Part of a small language model's weights.
Size: 10 layers, width 512, 4 heads of 64, 20.2M parameters.
Training: 503M tokens, 7671 steps.
Each number is 128 + 32 x the weight over its row's rms, rounded and kept within 0 to 255. Layers, rows and columns count from 0. Numbers have three digits each. The size before them is the row's rms in percent of the matrix's.

# layer 6 MLP up, 1024x512, rms 0.0282, rows 693-747, columns 128-255
095:162091178134141132108142143114152141135159151151090114117141183191081159117142124081121128165102155092142154175121120157130110106099086138127194136142129165099169101094190132082171121159146183113156103136180104084066138164145141142079183136160124102103120094133132064121168135174106099127092113129107097103096131189143116123222107080124137120131176141105112107140152102181058162117167
102:161163103130153074126126146136109161169062100132168081085131101172058053117122134119131123124119092120098145114156141146142152090064112164139168195105152159122092130154154144192147153154124057160144148081116093114126116093152116098140119110148105165138094119086167175103117161150143131081091132126140110129109149152123126092163083137119199137153049120116086127073158097125160130167177
099:136140182093095205132149124113160121161107168082072110118162127163092117128120136108132150127139189079129201101130195137095173132129195135095140123128119130068138116112157117189121113104170136089104089100133121145173129117124126132061115127106155087133155103162141110132187115147129101103137153171078121149174093093149116126098182130189131141141117088123118125121091158156113091128149
099:120104099164055115141156076065139132154114150122112138119058145178149085150152086092090171110149145070091143135112123102110201110187104074154127118111117119069156138084181118114175073139154164135091103147150144118156116118169141178106063039230116102171165094162178112127163063150141136145114138122156169082164124108181136137099118103178095121135168139177139140145129136131169144148143
108:114137121131149125141113112149080128134082102177124162124161109133162060127107103076082186157119157094126150145124134186118146110106091192090136150153108095130052073165090144195120093119096087172139156148092169151097119117083090161085199108151149176116134086125163143104104079115101084212163101205174127139133168153107087141135094168096106084142163108217091144179121104128142107170150
096:096092151099102134168149121074119088175089110081179111116130101159143105137134122093183128170072140114176157138107098148183173087165117152094179115117150104127168124190144139140129129160101167112160184115122056083126119187162036125111095102129161113085171107176153161112091183107090148084090146146075148113213154108152152185189128151111171122132113171142144122166122107159125088069133
096:121110120159168123114130179158097183136116118079130122116130105141107172160132189093104078103112114151081105124131161135141167135129115131116121103166134153113084172077139120162203144089134164110138137132164163086128089122088099109117143108148172206126079104103101063101132136106169148142110039169156140108173130127137091100111117189119101160111102165168087176106168193194106110084122
095:103173155105141079097111059177095099128142156148160133126123203156122145155141051122115133128160077097164149112123174152085115127135117122103144130163097119088104093183119163091102216177097153157146156144066141094105102084161161175171127119119132096122121113114113138098132141108128134155113108085111130119117132122078083049151081109118131110148108063165137140186110134144084098156141
102:233140121146104114118120101120133171087156101142167065134118125119093123131160102127126161134155090108170122101151114135159128120115132089195153123134158191093119142132122128154118144193114131107115085109126141132160134112154098165101119175091140093104128112162165152124091090167118136074128102105102112148129155131130096128166129109126085155121118152134141179142066150162130131116142
103:211146122143163136141111102139171118140128136157111157153106142162128148122077162127172152135122162086080118154123159155077104109098106100099140155149097152073136120097127172097099107125114103111122133151133110145153143088206131124084126163183103077084154104137191142091127163114142129122064109128107165156133156165118121138119130172107121127161111091131088155202150164105169106143104
108:122139085200109125120115071190100139171114144148096211124079132095141156165057123100091146124127129109087057158087148100150113125127130114178108131127114093125117126113104154144173135164072179139138144149074159112076190122122164132182120152200137132135131131148160159096157120146141183121039139093185195136144110127083115121178184155089109085159118136183127067156130149190147122097119
110:145129091151149126124207147164133080127203105160134101117135123146172064120117083050169142114100065085157128147132130123124123150123172121099175123112115112126116084118085160179135179166100133175090133103107142131155208090086097127105084109119128122133060121202091151074119133153123121153144135161137140100109190156136162141169153108084098128130108127159109152181148140140191083100116
104:090126160110138160132124058132107172145105150151171143160126171135130177126178136112108166145156163125129161096169056234152119119148182155075095143108113106137132165124071127154132155158170140141171139090179154054086108154094114187105106179153166108175106107115133076128113104125161161110112110166096140103081103146140120137145092171119150068173139079175085150079141136198098061171204
096:106159111108115133138082059146133170159146185130120075160104151124123138185172115117107152135102125116121109052104117134120101041164179160105140121128107090093143173105136161132114172150157136158181154137113136109178166164113143114121116211179122162184147146139133108102086139175158108139014150162167123154095170121133099084169128160153120080087108093141162098097061156147095150108097
111:122161075151158105118125181176177097146084107173152178144155083177125078129163084097161221185125120091130163135056140121102183129090112131134117215163143137121074158113133148139126155137178140154142104100122136163145113147106104170125114112108138080126164079073153098115095163115125139107082140176125130093105145160148112092167133112159120110159099136137101147155108043159145104142111
109:166165161130111139078189113120106144149075092127135152135133117172162161071102181088166134159117090073096134177142098098139153121133123155134141099183118107169119177124137146197073100116167138104072074143170132126124151158127105197095189130184129130089118092122151097119113092119165144091151169157114138134130107127119089183111127081163104088174170141147134117144108097205155083110128
107:153165130195098120119134169138109177182122091156161080124154135072096161118089118047153154189134103095138162122114117137088163151102146142112144064138091083135136146119120151147133116067140134108089155126160146064144166135143148142105116173158188139141101119077054124134123111096145145142139130155110085153101197154089061064174162172127097125136107151130113137138107119130101135113115
107:140164167140106149147162146088136095132181099177128121133189127131205173101098141102111069109191154094096127155110107107141132158111156092110084100130148158177197092040217154156145103118142148100157095107066145118093158085163099131191135123112097117129147066114138070133097146132194122182115106144124133156153171082151118121166091139170130085124104098123148122160111089246154094147116
099:146140092118104166139080126117243079162198108103153171156118149141089121134105161037161144152151163107088178138105130158114075085095126157115104064143106068095106102158120148126078125115099141162103136133126118164168143129141114213142142166164143137127127109143108166123086160062172099150104159145147090135129175162107103142193133107106150160098116135140140139155062112157091189145140
105:125132119082114127168112147124104100110203153151145105150098118182085161202126061101117123157142053119136139111092129105088168099133076137121177116058104094137141175140103158105185178139092151097220089141128120116135150136157103123060174164163148116173080127176129147098155177147190185172061091086125146109176157130177074163141086088144173130132107157128118126145128139179190141140131
092:133158173113074121138063112161157108110127141072115129162165129156145079183096150139126115055176196135096097172089103129147158080105067129096098202110137162098195146163117143186113158143141140140160075132110161116139057140149117129153202140177117179097103107190187129071132149087183127127173088137124096129108113152146108134087117099085145112129133127148186132145144118118172190083104
102:153135122083137136160107151097159148173095138060157162128123141124125171140146105157175097121105162127116207099118120197130117124141095096100123098150143101114122116179194157122156099170157119140147157135146109077138186121186154094170117126112135077102155102132148122089110151087120125100077136090121127114112166172108128127174143174073140110160133094090140130186102189120111135119118
102:188103086152125189131155122155142153062170146122115160173108123143118101112120148145106164170136117154084132197196140144150141121138113138097193068099069093108112121120165168082149115169145163133142101162145159160108127137183143144111182155183123121202176111145125142097099131154141170105050084174146157111181110106155092127141151112138102122168143135185222082202102145160159127115086
108:128157121128093120084206135175092127174119115208120052127096152208174138169106121083144110117075197141150157139087184158124180132127122124139156147111208115131171155140135129163135103104093113163105110094153130107111167167124119137090103127141113142190087131097149114190171049211177116116164154123057104143113153140078112175132095130155150136181140116170121181154100095174152099124085
096:134145138150152081206109070154097145129114150097166111136086114122064095130189120176139131146142107111141165174113154107162195091126147141114115128107059119122118166144137135157137073130131070129150149125112133106168135148151067089090138120145187162125115128053125144131137072170182119125050089137115102114194110142126155132167133149170057076102132134098105109132149146118152081189148
095:148123139138198145121103106146100149091142145174103135076147139086117123074141115050129119114171110095150184157107152069056173124137142196090118113181058139145087096171160168189101084104116184074125060153121161146116148139122081131056107107142142153107106142187166133122118124139165127093135109123040194133154138185210157099152156141128106139123105108200141125100126158184093090150134
107:136145130147137113149091056107159128099095174151122135083118136208100076139165118086203161190151149088114177155112077150155119042131147134141143116119134143142120134126138132115126082129167085137108054115134202131134062078109148071106211136085159117101161077103143104097190106139114127159153076162080145080114086139059136123112126094164116066156149157147166159096080141162069113107149
094:117112136106076113129138113117150163129154150181123116090115127102144115125136066112160155156146180140074117108176176134149131138152126095127137181083096042138124144099141143095156132146137156138149108176127117138162113103117131161173141184091109125208126112124081110117129152102129177116016097121073132103185183125143124151111140079163107114177093135120112100118141120110183141119164
092:128173154133104144160093089164121082112146158079120134178116143108124092124081160045085145119150124136131135181136130115095125142201098164101131161150176166176119059119132143212073135115120145091159156162068114136076107083140081102133098149099110178137134075164123166115070091150076204077133100125143137119156081163065081096082165145144167142140136108089167119095145107126099142127134
099:138142073190108121124115140172133115099149080129124127062103101128148118116170150117140127103206124137143121136134101112121147152166156094162154117125124144136127093101096140140132138123142172188152152131108149038099131188099107083147159123124112152124105101165126145069125145112168139122157133126062155102149150108137136134144179132128063130146077150116161133204118170188060078167101
104:185151182156122156145157110153178125151167117123125188134112127100132150145159145100126165110136199081094174131152097157086187148151189133145103130158067127068151130058148133130110124135102097088194115139134136180154121138108149056119206102168124126154134099167156096093146097088122139124113162131091148133090185137157131112135164120190063060131088110139089141147108206105156106180091
102:171173131116069218132112059159191125138170142101114138119196099143092127147161120047140129154140102120136153138075129113104140094151098131106095110102147058152067051147174142121112132092136121152100098121102133112044199094169117112075137188163098113194101122119205119130140144145091118153172152138114074115139196155080129139128113101135112132121109150099141130169080116107080109174159
098:175090115099141113091126149110107165038195097193112150152088092202147146107104150153150163140102142150129103219177164157105136094136099130181087112095136143076144111190107116071122116093104120118089125127087138130157153209171186092134122149127100167135133109117072150132071127158142114067211179207149116105168134167156168135139124080028140135127093124104130180146107073096110126137132
103:097175171112064136178166090127144082123110092115151156109159072140176089128120157123115141105117176078137223117078112161148137087151122139099147139140169107133126100156154159166121108195128187147095102161123137110147103151114126127058123158128131085126094110083158024127157132078090144152160137122084136031130150198091138168125141143125140102121123093149142205079128076097158142084141
098:106202119150113158122165107134119093181176121161118118140154133140158067114159089026144114108109106162108149119149117155126161188143137140045128109154114089185098085167104137121130172112100126183146095106140139121106175117147098087129139120124130133117097098131168111093092159126175155135192151089111150145102214152119090169197116052157088106148114091106126106083093130122173145139149
100:145126134103140151169100170165105158092201097136122104179141180132181079129151193088176143123142118102092140147097149059116100088118136161117155118127124116135137149105084160128054105104162090198130126143124122140151206173137083189144148107191131047114125105113142161138069209099095143112163155079081160171161108157146106114181198135112129091127071128160118111104110157119093119160095
101:140117071169113076129116135157145141089124104152119141154172107122072094138097137077159126064119105089121112174132198152137149095134125127098112140136135074143141175093112151159132124127144081133100130164128129161133191124098135094116082124124205131178108113123160089083079132125132097128145158040161151089187113139155143078172140124155120090128152101158077110155157128132147109147109
106:173220107130195151142140140128106132134166150136141128131131132143115082120147088090105143112127127147117147127142191079149134125168164146106130148095105101105097064117082134169127169122129144181091127163159125114162214120112121181148119189112144158206088094073126092126172141118116170113078069087012186094134147187006133206196112097118086080125126170121124152161088111171140124119118
092:092130119157129127138136092083152091177146129130100163063115142134109151149092194135075122130091141106109106155088145067142140139108122206125125138096149141127095119170163131108099107128119124088154088166131106089146132116129144145159104129207086118098134143127098117134075153095151156123130150130111109114125126128141123183244175104108148078118092142105118062172103079180147139136170
105:151089158120106117160154156130143120091157127115116138127127114128131135151145151115142130148077115134121121155148085151124113140116146105105091126153166079176101197123118157104074141208155082155139080140076140127061100086123110115136150142132142139184100091111148120081153130130098171106135134159123175127157165117133096156177104126158111089129091076120070097148107150096135090213107
099:088140145178058111124135119143120118124104105110129110151084157104125120164151055121102153062101124142098136153150159149135125126181145097089146120098120076147112159125065131161138191114141099121090158091089110143155176049168091149070140109130194148199116109151195128146156139108182104113169155098086138120137139102110111091145170172105133170113126136184104144131129093178153135153099
095:141107105115139116104093154149130137122129138129206155173118123144128138163147137075094119117199141149118158141166085093121116123103148152091169117189094127149114115098103116125088161084095147128107182125075118106090180147105122232166127131139199182177177124101108138117104123147164137116124170107134156122130141123168115070151160117156068125109065128148171138164115104158060107115091
097:148129189152133158121137101100200091114130127146116100127155124118101059173155065078176140101158118149182175119132133155088143119149154208096135114100114128135113197144163114154107127136060120168148107062118118180113187132119164162141119145155113131126152113177126115132127119159130119099145131142100162119147173127178125104149154169171138122112114061133160110121130152136076124139097
105:132136108161179105112101148168139130148167139186185160153153104102095128145134108104121155146172135144131161134124076123137164108120148119077124170152147163154121146143125166148143144143129112113094173108179170139197150103118177194177112116158141115138177117053123092063127143170129149121102129118184168117087199136161138168132107124099130128103105124122157146153102122076101100128130
100:066084109107120141166117059169095117147176106176118138055105113153062135121155060094152119116108144124129159133153138123150127089152177104073203062146100077183102111101088166050081106113116142105147143171133109145118158166164080137106143119090132106130136076142117140113197147143093120154128150151168178094123131122123128089148058086074149120121121063168127123116163047172117129095132
093:141115087182105199144143092152105187171131075102159145111169192125118178174125169126072143135082114172097115166157205083103148088159139113092157148112170101117125158109184160157090090083115124106104140176087144114165106142143148029136100162108154128051087098150140131108129124141086154122161110127134135147114107165145079065102159192139095137141167172112119213160088183133106154178125
090:134183114131150124219143119142137121109177164132101089134127195090143112106058088104115185170093088108119151148122120208083107169106095152070124190120156121037140088113114110135098149160148087179095141129108146164148142120139109175088115145119165115119176139187142130096134087123122183110141084110142103102143127181014080212111109198102139060075137078089146157113092113125122146166162
096:187136146118176127145101130149156154154138126143115195210151174126098145126129133104155123120101137046082089178118106171143112117117191173117087104157107133126146125099132177160097127123104135095148159151129091177175174126073107160145162112134152179155146121085122095137102121115173104069118138124066119061126142113214161122165152135130100138171127162110126146070118089151145123131090
111:160151147107156143128157130181179118113134107150106096161146181169127091194159109126132129109116137131124094111141125157131129124110132154142139175164193156112127155116134172111197140163114168174046108072127133136112149128117154093148103141084099139160159088142132171091101054196161122174143114131119196093146111112079151179142074160158114074137133150134114126160142101169173083088116
105:133137120141154147119134099160103144096141162150110073116184144180119127168121155151109113091132116131144123192163133116159143123168113161081192179116118143162051064077139165134090156179101124142137130106171165132097142164086147113094111174116129113124091105181116131111138149111101183172099102129147163168171164123158148155103119080142077087083097183126120115152128164105159088163133
105:160086153158121105132135148098097177109140132183156158121196147118149115118109121105168157081066129135123156201094122136121133099073135137118070131092194116113087105046101147144090151118142141123142133104111110168100233098125080118182122151190180129176113111102123100121160139090115133108121147149071150147141112077097117097157110084082122106111122153131102089124162156181147129120085
100:144152141142052137134137168108152082154116086098152129088127168155122139167198142088092080128106189124068126113148064166122088128097153134158089110109072174179164119121126152109145161125148178154124100105122120089139097112090154179091157112164184117140157089114115148103120106110129129118159129138176079139133142115110088138097138097147133169200181126187124121210076167163107130127152
096:152180110109120187155119151081141105130146087121095072135135122095109092182138128119182128157091126114123151197127105117142151131128126129133128143186109121125141124098159142173120098127105197138144128088105109102136140105110151103144123146110117115137071085152171117075086177125112189104159099135148091154119123168143069125107133118166087146125159102151120103148144153124124191033120
096:161110160079163096125081127159104170140137131153087139125132149125130109062040089102123125180148185156184195199176125181113126141105120151106131107127130167136127173101108138101148138098071144092149082135105122138171177143143137149103177184125166162129055114124125091162122128165102145115100091111120129172118189153143118149084174078155075158159144114140128101141158078150113143104035
096:142133119103113112108133123120127176121143167141180182158126183160078163142167157090126107187181096161147133136199099132112140166120085151116101154095074162091106123143126142174066124156136143135142170151132107103145136110159142137173106131159130070077145136180120139105117116108145142098076059087091100160153130143116140124127179190113063145129095110144133074105192135149134149207136
# layer 6 MLP down (transposed), 1024x512, rms 0.027, rows 693-746, columns 128-255
089:162112150145108106091096058117107129153099115133112143158142117139164116181122135090127152186159200084170122166106196120147128113123171126102123079132111137148111159136092098205093149145110073130107155170195170095150088152139156117104124110134120145123158166118181155134125123128166065143203056135139164117110113118142118091081125172140185122161068078103114105158193102179096186164128
104:100151128130146115200119101057098098189130137187080143128120111136088147130102101197093103135143094160137142118153133097137122132112172054152118093023178089106042074130132207092140169094102163138065140188140139107122114135103135028112108149157174118043104128140064166124107141130180127136159156139169082134145077123164136174110142166150107164116160035141090124160180125058161060155118
091:122137130173122140080127120087116137137085140145127119134162136140164119137147100097110187157134112177182098150105121089102160189123069090158118168101149099163162122081157071105097129087124087154142134141136150103125124145127155137077096098139139104106125113125142195065174073092113123083205129110119133062148163116151107114164127142125153109118102135131096177119172130068082171112115
095:139165123143157128109127116088166127144137178134065143122130046112117101123111190140137128106146133120160101100169170120150096145147090151068053171081092159144135089091085062099061135142112095109150160144107151137107164114046131089116136190140125178096081168099079099127127150126050133065140153101110091150094108131133112128169102177066120121117159154056112156122138090142137109132169
111:133136105032113132102133147162165170114122144124115120131136093121159166097125123106143222103094046150173138143081159136146124112080133146161114140133144105114128162179072188161156119141186080137136132090161130126098134120099147135119144107181127141100071046143101144076119178146077130106143147141157125166153124162078136117153154164098138101126139188088099208105116112095108133153051
095:160099103160114133096115143115130202181123209152146116127118123071130163166097142170112123120129165165100106136194136142140106081141178065180146176081109095117127136081171147117103060081123080149077098196114190162164120126170175148120163131103102128111081114131111086162154059104106139117148131083163144126089161130089146187111161131158079097161142106120137102126117136074100094151166
092:144131126126125197125117095116100190127114156143067126182149182145174096091128126035117073100136157119104115145136177113157134173107090153154134104136145054095136084154005160153142137106133075149154136132089119141092149081140111153125106196124157093115106101136196120171143138155148109089086157137080180144130172183104140102149154073100136142118190138183193088118117090144132084180087
094:122057164116096084172162173131129142130122172127133113202113099132140106112074113129140100179138113131077154076181098111063217143139103210153105120125119144173109092087145165171164115129136106154108142056089141098134101114115153115120167096116134235092155154173077136139097111144130145107133090090106151113098160112140188069101115166174129131121136151128111062123070088164097128137172
109:101120142168129190138075077092093112084075144122102149109144125096205127091078105151119183101164155102153123138102141122082141146119149147106124077138109160160102172072181140085081132121138154154086124139128132182133174115168093051201116102106156137106116128145083149143127152117134150153152164080136172072179134176165133159129097112129138148088121138146104130130157084132102154134152
111:054055133083118120143116054114080115099100128132129108113144120157101065083097152132146088095124119143189196129121143137192119094108126131130186130075148135129068132128132196072118119109124108118087120111098140134113126135136099169146147084081132139188115029085075127157154159142162104142181064110116066106119089093094124106093146136143090102107091101159100117143151177143169132123143
109:085140121172116167103115108085153100178132108115054114096140177146107118125125100138166150168091130101087160086146128189090137107156143107116137108145124110116252076122081171107196139146130114104087127054121149210178071192082098127114175104106123091151148134155111104172124122152165109112169112095086151089098121106144173159125065091101161193108122131110129081188130095112109099157196
115:165101136145136111189094139080179126111114105165143173140107130186186130151087168063071129118129105111095188091161119141083163134058061132173161140131101151108101160100139215140107146158095134121166148125112151132120124165113111089141172132092099100104145052095174126108106069107132111169112091108167117106134106042106109151133146106178113150105135087135134140093109097097135110077142
103:064124129150146101150146153094114109105146135128099089176146153092169197089143179162165121120136061142096116134161164162134112104109115173137109070081162064124161167131130212050120082133156119162112154162133151200097139112121113105133159136120121142088155101148126136146161128162098139090132129067124162068091144109166123181112182155113108135080116093113122137160180103139115152127167
091:092119147102092116097116109103123138153136093084132117107181129143109166128128153116152117154147104235130202147122091094198163179114136129126159106111143134127107135100135080114108059142083070084135137116107155111126126157083190130112150105124189087103131148098178132105173096127145107154168093112078137186168154089136139135106101103104140149199093214090094158162202098159146125141144
110:169136116109109124148169120186122128086138109064129183037115142123114139112105069172068169139140102161177153117155127109147182167130177148141112084118138124152100170123138166130137162141090085098143114152128117149111124128125154147077097141093134181089063100147127165125142155130098133093168063118160098140136133113083161174101168119130139123133103103176055195133142155114118192135113
121:126158187118114085088126095153129175073141141110068145136140096129119124078155142112154134135106149153106159119111097106143176119125153166125127120096123097126156090130178194148111160108175100184209151200118130122121084178073124150136135106127060092075135098089177132081104156042144123131122126119111136082190117146119070169118176142120177055125071150084102123154092176131112157132178
097:119102143087124179098151156140097137082141091103162012130086143080141110070086172149155151087098115140155100084113173096128165116128147142169176159190144164118156103170158127135189089182126128138161134124135121081106108112145116130167171142121068100116126140091153159090118129135164156077148132143127205128124127182140209169137158131105124035122059137091099123187123116122074149168144
107:095054107150108122162136110096111166103166109101101064159125090163120030131083119150158086174160109135128180112122153102152106120164143123145180166160151062138151160165140115175171159130100134124202164164144142126123142155159118112110107136093136077147102101169156146102133106112186101140178148075070130126139138059116117150101118114123140120133119181096123140142156142199145176181105
103:191106128132128099178131206160125170041118099117145147098174074082160143107088151134144128114136133120181140082139143143148178120112181151191117151162175121163162148142134134115097155135115089116110084160117200152161125116055135117158147085146105156096117102096166126129104159137116209145155122197107206106071054145211103107149125120121133110099079172136149143101074119113105161148168
102:067126163079155141139086128187105107154026156128142142120115145114095084077098163184142123097099152112094138097146104178129142150159087113170130141124162155153129147129114131058076126083150141117118141093129106128188134112133099128103153163105158092117142154114118119084141125147148142079161145173140137117099093167164103104168091155111132151139121136088163096075137172108132148159124
094:085126121107094150125147164116166122097108104123193118036124143086115158169079166128114114142139120162132099080078150115154141122144113105176139049111077068143155201123099159147177094170093131124113118126136157074094141126112153097137090167081172096088131083165153156176180104143124127134103159127136119144108152077169156065113115094110137161180085194079146113102092135109102069095137
107:139089126136190132191153073106108107154139120150109072119112096112130123094136191152157119106077114156212108186153147148085160153134141215148131080109136159186098112073096079074134107134134165140110111133112148045133181122122148073096116164083115098145125146082100100119109104120102091097182154147120095087033161141051160106118117106145114102159150118128060127161105101125103155108136
096:090149171080135156176072104120108096136127132111099098102155144108128154168123056142118130118167153100123136056163135145171145149110133172085128116102123181128168157113106056112106081140130152101096138121175100119148159131149096198087097113114101172114117161210131093128170062170125097148123123095102126102125126136129122152114165140150088120128186124141126142143106152073126137154131
099:123070154168150139146115106140110134162133123164145162150123083123093099127167160100103136063098134135148118074107110158149153192158189101185152118124054104100211144144197182111073091066084111119132125187143116132128082157096148153121151109089129192117169088127144083117085131098127112108152134131098134096138089123159146134129117103127125144156104111115179117111146128109113090148122
096:164107170126147133125211118112080142135101121152172122159127160085169126046109127130090137133133119055120140058178118202069072130098165147092183112120121132212117076125079145118113143123144132109095153108114130124136108105109112106164165155120132186088110114110162154130148129143079132162179092143169141112118135153091202165128161139205187156137133122130148091094173188159146141057099
097:080082082152146152165083160116114154169107121174134117115145098110094138123134188154145090148102149167130106149137167055127122127153040075113166175149184134140152093112114100108153172129112128143159147127130086121125156141050139191117134132150160076170142128132081129111163129146138137088119119103147091110080136180133098146150161129148151162132153184101190124205088144101093113104168
100:116118136065093142095159112140115171130085152170127077151122065087132154242160191065077185193126117144133111140148146073095157088155104125105156094148090124168102133104080133168162164130089157163164102133080184163123130151090173109128112110130113199114100103148097141177095093154147131080223123176121135148170074112095118130176129124141168126072155144201141137117168152169196104129173
090:136111134064106108135105152146082094135131097039108105148179090048063155106126176122050190116134110166094133127139107130138139129134087147125164129081068127144120139159144081093155086086126140082099159156122092134090173168107104148100143118139097172191119159049168105157122087175117094105156079093196136127088123160134149083131095117168142153077156096154123113125125115136202149140023
083:149169098093151139097169181106149183155138087174194076051083156163121148156135141139135121101168141092137175076147154099082170132123148102129156111105096118068094177138107065112146119164081090177114124087137175160105204144097088106111126145185181073141169178104127099150145113075162101129078154150133122114160139116154134081157124114147095117136100176131085124137111128136124106177101
090:127136146107157123169137133170132136135145088131102158130128131047145124188125113111115100148087154142132097156118147130145140119197162130090102121164100152111135119138117049132080129136121127043145136168134107132158102119167152164088052121133159128134140246152082170197149171175111118112087139132190189139083155090112126123093181095075154081149194116088148102043152113124131191115084
106:126104101124170171131094171190099106108135126141100134112196072150109110118126081155111120136132130151123115179159094148188135184133171149166146140192133139094135136147144139114143122155085138153104107115165169108114128126079110147117122128121116103141097123136160116101128151125129180083105158190094153165134087153101169070113111082080177126150119097115091189105085093084153087158061
096:136093100128118143110188128109070187125101109130152128148160127108118173118090144124122125044168104126121139134114120150160188108123112180077090113162120207165141102122103096139092128148123073163134112124189148077136016096132082116104141118129153150105116136155100090166125115149128101157106181125112130142147130121128098118101125086138151120109114123124105132111141189125120118121159
095:113125121173122181102173143150142157108154139117046087090184110079123054090115124160154146125167144143139111118112167111063142121136157174149176139115141125115148150099164105077100149177128139132122116106161078121168089149093158142139146177109112098164117150091174085101166148066184140160077055056085144134084145116085117119115111132173100117148082124120175124171101165164133085137098
110:185167085112166112142107112156145136101147168131133109140150175118096176118103141105151137140148140125106104086162206131102183113120103150076080153123163082115098160094124154171103111139099099127149160127123149122122130144072151157138139116131141169078119061100201169096118138181122194158134140133155161158149158134126156121107118123098145100040064135093130109116128120134210133090061
095:143142113171127146101140168133177137196091112109157202127150157081071135133105099082132120178148137133128121112126094207104170131170137078168116129112121132085146147040128103115107105151138140063155154127098121181123100098155121116112136116207118141107073170141087154087155093126139134114138056154156118159120089108087174139141125128106170119154095162074043138149118163114141106141129
105:108183157132148129168135130056163158133145110122088074096144164065117136120116185127178081120122173148163114103123075176117034170083184120168107073085138098083121176108140079130157115158138149123132118121129150093083104067120096084147119131150149122203161194095120129091170140152137096095117192174148054178110148104087175093158128173202178132120071097154153113117078123106146142120142
104:106120161166106126139125129139062112180133119171153163141161186123138114135180131108156173147086163126103155134114101155069126162084158172164132152128147156140105103139133134069156148150076109066166111121143107112168139150071123087090084183121170134064088113171155143121149100192141150104148103125071128107123149128186051117193112045117121181069160187185194100125105144169150157076133
111:149127102137162104156205113112116137132154141123131149107115118153076124087111139104122136123083061121130147071148117148163085141118081112132092139077088106141107117085119172111134129172149165097114132120135142103151127146152138173117175145177124172091163024151131136160093069102097145163105050127083177132109132127166120093089146093116155117180155096128132153192110156129124153109137
091:131121116062149145097156154157110161063109101135114094144126103113146117096109092175098141159146149147071113142153111140121083104120150099228192136107153087115131165141089159145104117097148102125127133126117090135113143117168119104181083130080146128073071153053182109197169129149106137190107106116137129137106136153175103086120075174120153154085158145178204189110121153093109145093068
092:123186205091107120043091125130117117126143039123138164205114150137148151097128100109106142120119113196128041138082163160153121117120086125096159144199181074121133137088134179093085084085151181093181159136120134161067093139135118137166128154120124192160100136133152181145129141112133148127172152085144110124163147132196139141134129103137103135089076121100136110084137135078128164065181
105:098134094075110165118109090170149114170144169137122128178133120124126068145130152108076113152147073150073185132098150103159126149124076174203104153130102116118102153155154216134126112105092174164143151163109104060129120132109169145094059192099127132094126048221066105204161080144105150075111143108126110139128137125132096164120130126112099092182122139113132138142103129124064064106110
092:138155155153079129061113199041164163129119093122168129107146089138138140079090103157134129155105080106134168117118100103172152151152123124177116110120121117139155170168129132081104119130177115116138154153193114122175104107104099175130080123106117127135115124151089112166145116147155087183097060160118136170109156126146097079140091149114135058142093184144067186196065161139147118131118
095:102108141123124101085133136075132222159165135139133108186121106118118117081153164175151093165133155135099090143149138174135116140119164086109096123101129150099130135113148185090084075108150129116153117144141119136118039126142087142096153139062156138135181080113129134145137087127175136149130129133151149108132131113113127109120137093152100139114168127075123143111112133143192126152152
106:056128137120142144204122152116074165125132136075055152143123121135153101089140167159129129099180125188137102162095137149136148135117137058147134127103101117084109123138136133115126179118119140109125171116133120122120144149103116075164126048201213093084095180152127105171124159117127105100177138153170089133128145126127153099193190185130150121062062130157150128110111108174132129155113
103:063098083168059114166156115127165099088121135113166095083095129159135131103112067149170102123204157127117122154089173100084110118167069087188106100113149114120179097137131188121173139205123141142219146137145119150130096146112146102179138069127110157115075094140103124118157097092174107125147110117130138068150148167112090155210118117149108150142099116167120116063124141142136139225163
090:121154166135107098172082142137133096104115082169102146159121031143105086065161136098122119107126143039135149157123100122139110075167148166093149144106097106112149115166116115106141172140143163111182153044121107135195146095103106175062167172115080119164159125158110143057117122117135100107108128142060139108123103116059163178103115145195160103159135094147086079124090099114142104077082
092:147050124107124149050161102109178089138097110171141157090130095127097134146147148202128140122093136095133135168145085123172124123157131170180130143118146142139116159178148227172191129132076124118068134128124129149115133153115127139093123106155102112136028000105076167064103094091149034130110154136142132149136164076206118126126109094096085138160126182090101178141124142174164102140062
101:164110111137118123109106173095052127089107155082108101100167116184091102107166099134079139156141124175154159111142099128105121098133044077137117169166128093163128120069155178103115111097136167091164144098128141140125039135126127141186122111151114147127131079111113145137049088113192119089045160146123148125108066105086069096089122127174140173129127118086143126108116117117137144071108
108:122138132101088165158130109152089096097050134114144146126081078139120165073147125095151104112136157091153147120070177132147206108142183183191157147168103035134106101065132149140165188062156132136198156177088088124152095114185137115155091146151181138184124088115142118144146121100089129112055096132179132115127136082124156145117145141132162148117167102144149124117101102099090147149152
102:177094141125102108122131114170152109161073155115134088161185134162112083097146150104106128094112138144082119125098166085098133109088151194132100128127128083182197092134152181153094132115102139110117073098145157172112116135116148161114123114099121175093126079162111128148190113171149119102126108149116158180119165162125083127158122110122137134138052142111134149099139157069122141095126
107:142137125141175119157164141136115128160064149154167129166128102160164095079130088136067082116186149177123124112113121196181091092130125128189121133125126168145084112159152179162161107167137125090098151142102186088064126156117088116139095126134169158176105125187120114077104120155081025077150145100081153124130133113147114110111162128165015091149090100071114111096141133145093110082126
093:112113159183159116095144132123136106109099146160092096100119143114157092083186177087173124136111129106113123078144085092084104128132075117070179096175136096144141068117106076155145133120101092088124107086147174119162140102181107162118125109128112091158107110134157087166126090105169153090159133114075162088156086107101147125144072141130116131094186117121087133069199089189173117078132
097:170093126170148115117144107138155112107137168144139149073106180144140126118119119116161093147123165089127100120123146110144116070105139100119114124130151195118103195094138156113128176099082116140100128121107155159165128101082118182077132092103142154108123061113125050100147101094140165136120148106136168110125127152085091157112118121103096125086121171127133121066123097161159117131137
100:132081145185147155086077160080168152158059206141186115133123119153104098105077166092139120083065121075109146122110127127159130092114119152095099093134111141154147106179129130134146144144142054116148092109089117154118097084153153108131077095165059127148157092148172106123127131090151165087150186135155093165099091201207094115108189142129112166094104134103106140129075108138123098108092